config = dict(
    n_layer=9,
    norm='rmsnorm',
    attn_scale=0.192,
    init_std_down=0.00365,
    lr_head=0.00904,
    seq_len=1024,
    train_tokens=507700000,
)
Each number is 500 + 25 x the weight over its row's rms, rounded and kept within 0 to 999. Layers, rows and columns count from 0. Numbers have three digits each. The size before them is the row's rms in percent of the matrix's.

# down: layer 3 MLP down (transposed), 1280x320, rms 0.0596, rows 1148-1194, columns 160-199
# gate: layer 3 MLP gate, 1280x320, rms 0.12, rows 1149-1195, columns 160-199
# up: layer 3 MLP up, 1280x320, rms 0.125, rows 1149-1194, columns 160-199
down1148 103:501491517457532557528498531487467496520495532522515474532500518503527469470541471494475513543493531463508506489480506491
gate1149 101:501540509520478540507472506525517510505488500484521469470495538483502534547466519476479495458503479539447466527518508514
up1149 102:501447494468503475520538461468520498505479496531450538500498495493510478459559472528490481521480513478508511487525505493
down1149 103:480503529525496495509498449491520439518470523485486460522461502506515565513502494509467517452514528537510479529500542486
gate1150 089:521527458484496526519473467531491486481490493513515514512509486467534472516504489543481498483469458520524472488522558507
up1150 091:510475485503488544507472509519507539466496501501510503515511539465522460496562487514494485499504458521515494502523471467
down1150 089:515513483510502495482522485482539495471499524494482539513553469491507547541478543485529456524493489517523555449490507495
gate1151 105:514510521526454529512515482526483487470540504557477522474505521528474494465491504505482483502479488524454515455524501463
up1151 102:504534505533513467454500509506512494469492498430496475484507490509504481500508527462451508509520515510492524481483528464
down1151 106:482539508508466521491462447511463495525512539481486477495544512482499474482534507501518502516499498494531448495544521505
gate1152 113:471513529525447463553484505514545563512515501545499540514498539472514498541526495534490453479499496497516520527498472505
up1152 107:480520490504511450472539501502502503505501509495487505515480518491492493499501450446530517488532493492523499481484510481
down1152 103:487520472512476524478511539479506477493519460493522534435500480495487498503531503480514488471483505524523490486502530479
gate1153 063:506471502520484476487553532480512541482482490556455474498508468477478494508503500489494499505514492509532491536496500508
up1153 065:483540474488484489486541490523490505503505478517473476504515507501519506511527512468494501534518493536511501531457496498
down1153 071:488479482491513476469510515514501537462484482486453535497533480507497508524500513486497547474528505526486500509486518484
gate1154 102:436553508502503502499505458476483513553477483491492498522473495547449511472514503499556541480551531474495545533532510521
up1154 100:486506545518445534519507487488475477522472545472514522498490490474482485479468510516524568490504517444531511521495503483
down1154 117:482539504535472534505527518510462498528502522495533520528507522482462490471506523534571503499463490519486520473524539496
gate1155 106:536491466523490561477494477522510479503509533465504498515559527502497455520464482497515515520545439498471496498510510495
up1155 104:512523537509496515483521475515529521520459465478513507492491512504444495503525523502438542488510492499503446471474502512
down1155 094:482479528492488492514491529532513482482463477446498503495514491534495532473513554511465484481501480527494527491486491507
gate1156 107:531483507436547500535515476537502530484444474490473482518487477457517514470470521563503465479482512529521531454507489490
up1156 107:502528482481528518481495494478451482465484543465511482539488515443466521501516511494477494557511492482540484490513523501
down1156 107:542476495481527529534488470488512477532536474518481518510499474535539486504496515536510539516514497494500456529484527525
gate1157 103:506480519479480562510512535492489530486501457534479512488527473526460492489542487512507529471476477518485501551526530482
up1157 101:508519458509471559513501500527491533481486468471480538473512507501494521500499481513493505469503438460490477535513540503
down1157 097:492492517481493496457494534519488529456520521503501489502489470522487493444482509513485484497498494497500540473538476472
gate1158 109:476434523505488546471499535511472542490470502477529512488526518561475510475535479508501454491460528580447530514496527514
up1158 110:499516495507491507521485467456497523519498509504481509479498518507480518450507493505507505481529441498482524492512528504
down1158 103:533527521501505515510482498530529495475468526513497518525526509467536483518509476528487526510461542518509528486509506503
gate1159 107:534481487484478504479485491507484531505483507518454477521520485539474485490471480520479508472538522553498504506516501481
up1159 109:519544496450510491492498468519466563544492506507492482483450473467533531484475484525525504469525511525485532471455517493
down1159 109:484545503452495503468468475494505493506506489469509469540502424502500529526505494481492510501492468501519550490502525515
gate1160 095:569471508493507548507495477540467504464466530533527510519534524499520479482470484503521558515507517513514491520477490523
up1160 099:517498509474483513499496505502503507530510500534483516497487509522523493514518449456520545490516512549521462504506476512
down1160 098:491496510507512500482477491500511423511471531506508498508525552506569491479453512498486531506484556481536495467501525501
gate1161 103:489506506494478518504470508490481529470520519463475480529503522504491518517491499554461512509514504493530489487528501558
up1161 104:491481495537472497532495511485500516469498493486498481536457486507546500471539538501510499481557517450492467471491484547
down1161 104:504465482526509468473486509511419490570454497497520545510529477512477476501520537509468507481509533460511517477462486443
gate1162 105:517525463492516496515459465521456476506514495504500520521510506527492473481536495500466513471488479470508512499494497458
up1162 110:483524500482479435513518488513485512464522499470538524546543471528486504490520469497457461487532502496497517522514518582
down1162 102:517474528511533501520489473477535473520489475502517508448501482506462512459477504507525513511487559490474471507434514504
gate1163 097:505476527516490466485533480503543485536510554477454540480514500476534460492509490523519514505535494528543495497491476482
up1163 100:513482515552490477536547562515479554511552467495521482485486536455484513515500456495485524480501493436489544472539486518
down1163 107:484490495499487503510518461495510482482486564458490511525477479521558479479477514511521481515457506502533454504483514498
gate1164 098:555522495499463490474523477505466537489477513512526537525527473493436465465472452509562494464501518443509496521534500510
up1164 105:488484486484469474518509522522528473484489491470467503465455494506533526472475515498475465475516511522461489539542502527
down1164 100:489484505468495490495491435512485538476483467442529488533505524547518511522505507510520499497468522502476502497496517505
gate1165 104:461498498511544494520494515529530497482481491502489496482543486507557512491519538457524504478498487539555508528508505467
up1165 096:496500527531494538532520512500566434520489489485491479515494527497492502508496468500468489488491472511552509482488504523
down1165 107:530525489459479502506502460457507508523502482510486501493507467495492492480515495497512492448501469506515493476457552511
gate1166 098:527484512462494430488487479456522524479537542474478529494498463521514517539495508475487483468505521515479486465481543519
up1166 100:531567516493495526517512508490457487522490483492496494490561519476542494471534493523487511495523490536537515502450487502
down1166 092:489477502483467480489456487511525505481491506536506517493516514481512566523561503456466524507482496505530502498468538513
gate1167 096:489512542452463525479517517478497566515496510511517473515506524481488533491477463514512486489496490474537490505484502510
up1167 099:471519456431516523499488531525503505504488504566493528510502517499477509499505477469516553504499477526460472548464513492
down1167 092:495518530518465485446504471534516485527480482484460545515493528453510511471479521529530495512481490507498491488488498473
gate1168 068:500502485533524525530508503475498518527487489499554469525503498430500504491505490507480478525465529481513496531471488517
up1168 072:500513526490535465438470452513512517469507551531503524533477518514511535505503510500516507462513473545474509516465507479
down1168 069:492532493511492519476515492540460532507527499515524494474536493531509473492492513509522503493503481480465498538490463496
gate1169 098:547546512490500458531466499492522489513480481503542517499511457502467504526463448471462534507497527528539496488513520508
up1169 100:470470503481501487513543521466484512527546523490514533485458514474459509499526508500526480529483500492485467504529490488
down1169 105:502505466522483502474533494510490514459547548544492445462510526487489496524479450513578474504519486551477504521543476542
gate1170 059:528489513493530512505507439496469549524514499524492443461469500470528481506509510512530483483500498527511557515512488516
up1170 046:535452511518529504537485422526443524534503511539490460465534514470568479521485518498541488495510481542505544514493490538
down1170 061:530517497498507476517508454492472464551467479513544496498514468459536505494438487503498527481495486494489506534525509499
gate1171 104:490483499510484463487488487472445523557530540486488510464517497495487555504481471516440518493501484520485503505510472504
up1171 109:519536536522522495503531506505531483489492554468561483493491524467509559493520513546503501531544495506504495540505553497
down1171 107:505457500521532485456452511503502498476485424518510494496498493522489474482487456474463535496499462503439528502497512489
gate1172 101:513543493479482463500504507491505458567496506498494517516487499512487474474523484476488524497459506515528484508450495527
up1172 100:530523501468505497548505526483459460484501504490513520523507542479512533516513483492498552509503494552487473508464480536
down1172 102:470520513455540531508488486484510480467517484487497530522469469533519506471476514542492472478475471530467477515507539472
gate1173 101:503501485497542530502466508516539489481518508482443501519500489509551526471508504495502513488501536477506493526485507502
up1173 104:495502461470473544505484481516508489464443447499484474445519493503509499508508480506533492495479501465534518494514545468
down1173 094:513465507480476468490488516528442544477539519481510464499536528503508527493501492489521507538468491487498478547484511474
gate1174 097:503541485482510527473490461525458543505467498512519488483518502496574523467505522549481524514460485511476513515495506498
up1174 099:457525508500473488537523449482438521538489490539505514526509523544488524543497519507506502518534520498479480471501469506
down1174 095:522509487460442527509509513472484501515487435551483476498500512504483454467490463473534507502476503454485479470519537475
gate1175 113:492505525488518532540506496552491521554476495484509552528507567520560478541524500485488452473535523499511480498518495491
up1175 115:540521445508500500481517547510493501483533437506509509511510468539497475546498536528492541495502483489497530504479482515
down1175 103:538489512468538510489494533480474489510489527501513475542489494540506488490467510457498525554477521501532528518515494481
gate1176 104:526505548507532540513460473449491554510499517508465446496517519515482484523520484483527531516496478487509495479492515500
up1176 103:464476507547569491493527524486523518502504503539510469460458483496484469489543474504521474478467472478503529537490490513
down1176 100:492458528489519493480532515512494511522505529546478542478462521520544484511508512526473473478505497489510518511496521513
gate1177 110:451511499475462502524485538477476541483505517461443512460495457533463517450531495490535532535535503517507506522528466509
up1177 109:490507469488472489511512487506516475483514545499533483528481510508493507516527524525474515476489476496528485484530522479
down1177 109:527485537520501481493502480492518470514495539468498480540497505431489510529498518532527479550514466504532481496480483537
gate1178 105:498511519497520524526491471544466516517519521469516489458493467473513517465508481496512464512484478442496512490447518470
up1178 102:537435540540513502473489539515499526505530486472537505492517502468531478516475500503505493513471560485496541527470502477
down1178 099:485473519480479509514525497509500521511511471508472485475484475473490542481494516503500497496481490485485497498494472499
gate1179 083:541505517502485497481458494508488506495487510469513516458497529499496534485540505514503509516464520508489524508500492492
up1179 081:544472477494514463507465497482494534468506507483527521457504512523488533537501487495519516488465481531499547479486516531
down1179 105:520514506491501475523499533496507507479489481540470472480540483472477515498533521488506531461530509522535510484518532482
gate1180 097:513501502484491516476512496545457514503514497462545519497467525473543490531447502485494499464507513486492500532485529501
up1180 100:494517501542483468474514537488499500497549493444492500472529458483503503495563523460475503491458504470474510444473430478
down1180 096:458537517525544474495486552503470492455465516504472462533474486486544494495503521536512505520500508470487534483488583493
gate1181 086:488522506525479447533490511489476511488471451485500448488511487537513491480470528522467521501518501549509506528515524539
up1181 086:466506529470522494490485489501434485535480488506503514477462487514558446531531469513483521553500512518488522541517535483
down1181 084:518484463509468485452506475470502495529424447512509481541455497552487491519528492506507522486493504519542490479499516523
gate1182 103:469487485516514529505545498516510521480495504474496472495439516481456540445512513483474501471507514537531514507488468513
up1182 099:465514512495497519509501536532468538525509483488509462496452517497489532453482509479487474506511505507456483498470510504
down1182 099:510482535513470499517522495470519481498465477528478486487520491501488492489496543512501558526484452538515471539503507504
gate1183 093:488443526533556519483470490527457467486473478487493500513496495478438502521472494500516526512505518519484513479562485525
up1183 093:459458488540512493509519497496519498468473473490471478504517512454507500508477498508474467507549541550441523558500466463
down1183 103:484509520512481513522503494503504467485497478512514484538499480506487517520461528489486485503488479478458503461545489533
gate1184 071:508505440504524548484497530531474462529469510461521510501500507488475515460495506522503484499522482557499536481500469513
up1184 075:493511511499491468543489515504468503506494498504539535521520479501486472461529469526469518503506469499529533497478471547
down1184 074:521486540495502528494503480475520482546566473540501531451470498501530488517527548537522473488480480497514486488516545474
gate1185 101:487510501455536501482503505464483537479497530482497495482459508475506517489494500538508548482525537524495521479471506522
up1185 100:507485479515510496460463526530521444504494520505480506510496489527522508517501505514478509484518523475543504526504517527
down1185 099:496467529460501469497538544491458507460523534470485537492479471521499522544514515517501513503498519528506501501544461486
gate1186 095:485457505508512481489477505490477516524491465489545479475503528506511503472486482499520515503520488493518540539491520477
up1186 097:523514531493504493521507547487470464496460476513494502511513522521521515502457475506482485542497471482537488539500511488
down1186 091:466505536460472501501485514509483521475462553506485503469512493521498467509506469500550516489516511522496536488543503488
gate1187 099:506497514517511499507527473527480527506513466508448440525470494539511501537478520486552502508502471475485604485478509491
up1187 106:527469538477483450505486511468513493471463493488514503483502507481477506479524502513433510448505526454538453497499490511
down1187 101:508477480489489504476523501534498528550476492473516502550474470520466485496498508489459543530530509490478538492476471490
gate1188 074:527520509505459504494482451507573462532539559502480509532491467497466453507458526545583498497494512519537519503502496542
up1188 050:532481484490462480494518456467543491518533506518499496528493479492498476541474520515564492514518497499538492518483501558
down1188 073:488491506477454513511559493498523464556481535483517476517502490493539474485506526513487509526473510500509516497489449515
gate1189 097:501504478481522486466503496496481494459513491514502513473511499491533485526500499513502465501482437464500555459496493464
up1189 099:521514475490477496507513508520520491506521484498493509534506497501491533550472501452487510510542510494482525496531539491
down1189 105:510494492532502471509508528510487526488473544479534441533538525468476510504519528488478503452509510536499561520526504527
gate1190 107:504500493507538486471512483504472461501487528511462529485500487484503504507459518473498502504512555501489524486512536503
up1190 105:454502490515522497553482534478488501488525549503487472500507522499512524518506462507484507495482488514508474504453489475
down1190 101:475486510491507466489483471503466535495489510475500508492470484535512515513460472515544522510490511508452530539488488492
gate1191 097:537484527507501527500511518480503537533501496494497494474522490509481480489500506500537478550536510463510520540517454462
up1191 098:529534505521498504511468518524542557447470474461468491502467535516542449560489516536483480494508474556496507499530530502
down1191 096:478501503492538506489500511524487480544466508538513518516490485513468494469478508496514499533490530488547507507478438424
gate1192 103:495502494507489487530515507546468473486473477525491532508531515515511522483529499486533512497500534509492511508486487499
up1192 110:511487494491424497480488488508462518511473496471475520450546517498511498480480483486516536524493493515500452513540533498
down1192 102:525469520506467464508474504478519509484501482477542501551501520530502522487508522505458489505508482534490492498484504516
gate1193 099:517520497531502483532501516451494554503502537465534504555514533499502484487521475501487469452522509497489444501499398497
up1193 096:513514503489501478517517518528439482520558515444467509507480519496486469472513504516506498499495490445452478544478472480
down1193 100:466527498452519505472515477473539489506517512524504485490521487489455491461539460488528499479528527521504526508482520476
gate1194 098:520466532519527490535497521507490502535507465500462465537471465483506519478569446490537528532484494475485493493503483519
up1194 095:488466518477490487465512480450515511510533555484481491466528520517484531475505494512517532502482555510470540507493477560
down1194 092:509533478501511527470504473509503499525489529455539556459501463454465459488482482526516517514504519448507497537514502482
gate1195 091:519536501514491514458521496473516479484456512483509527473509527481486462477467533519541537481501477504500503489493503521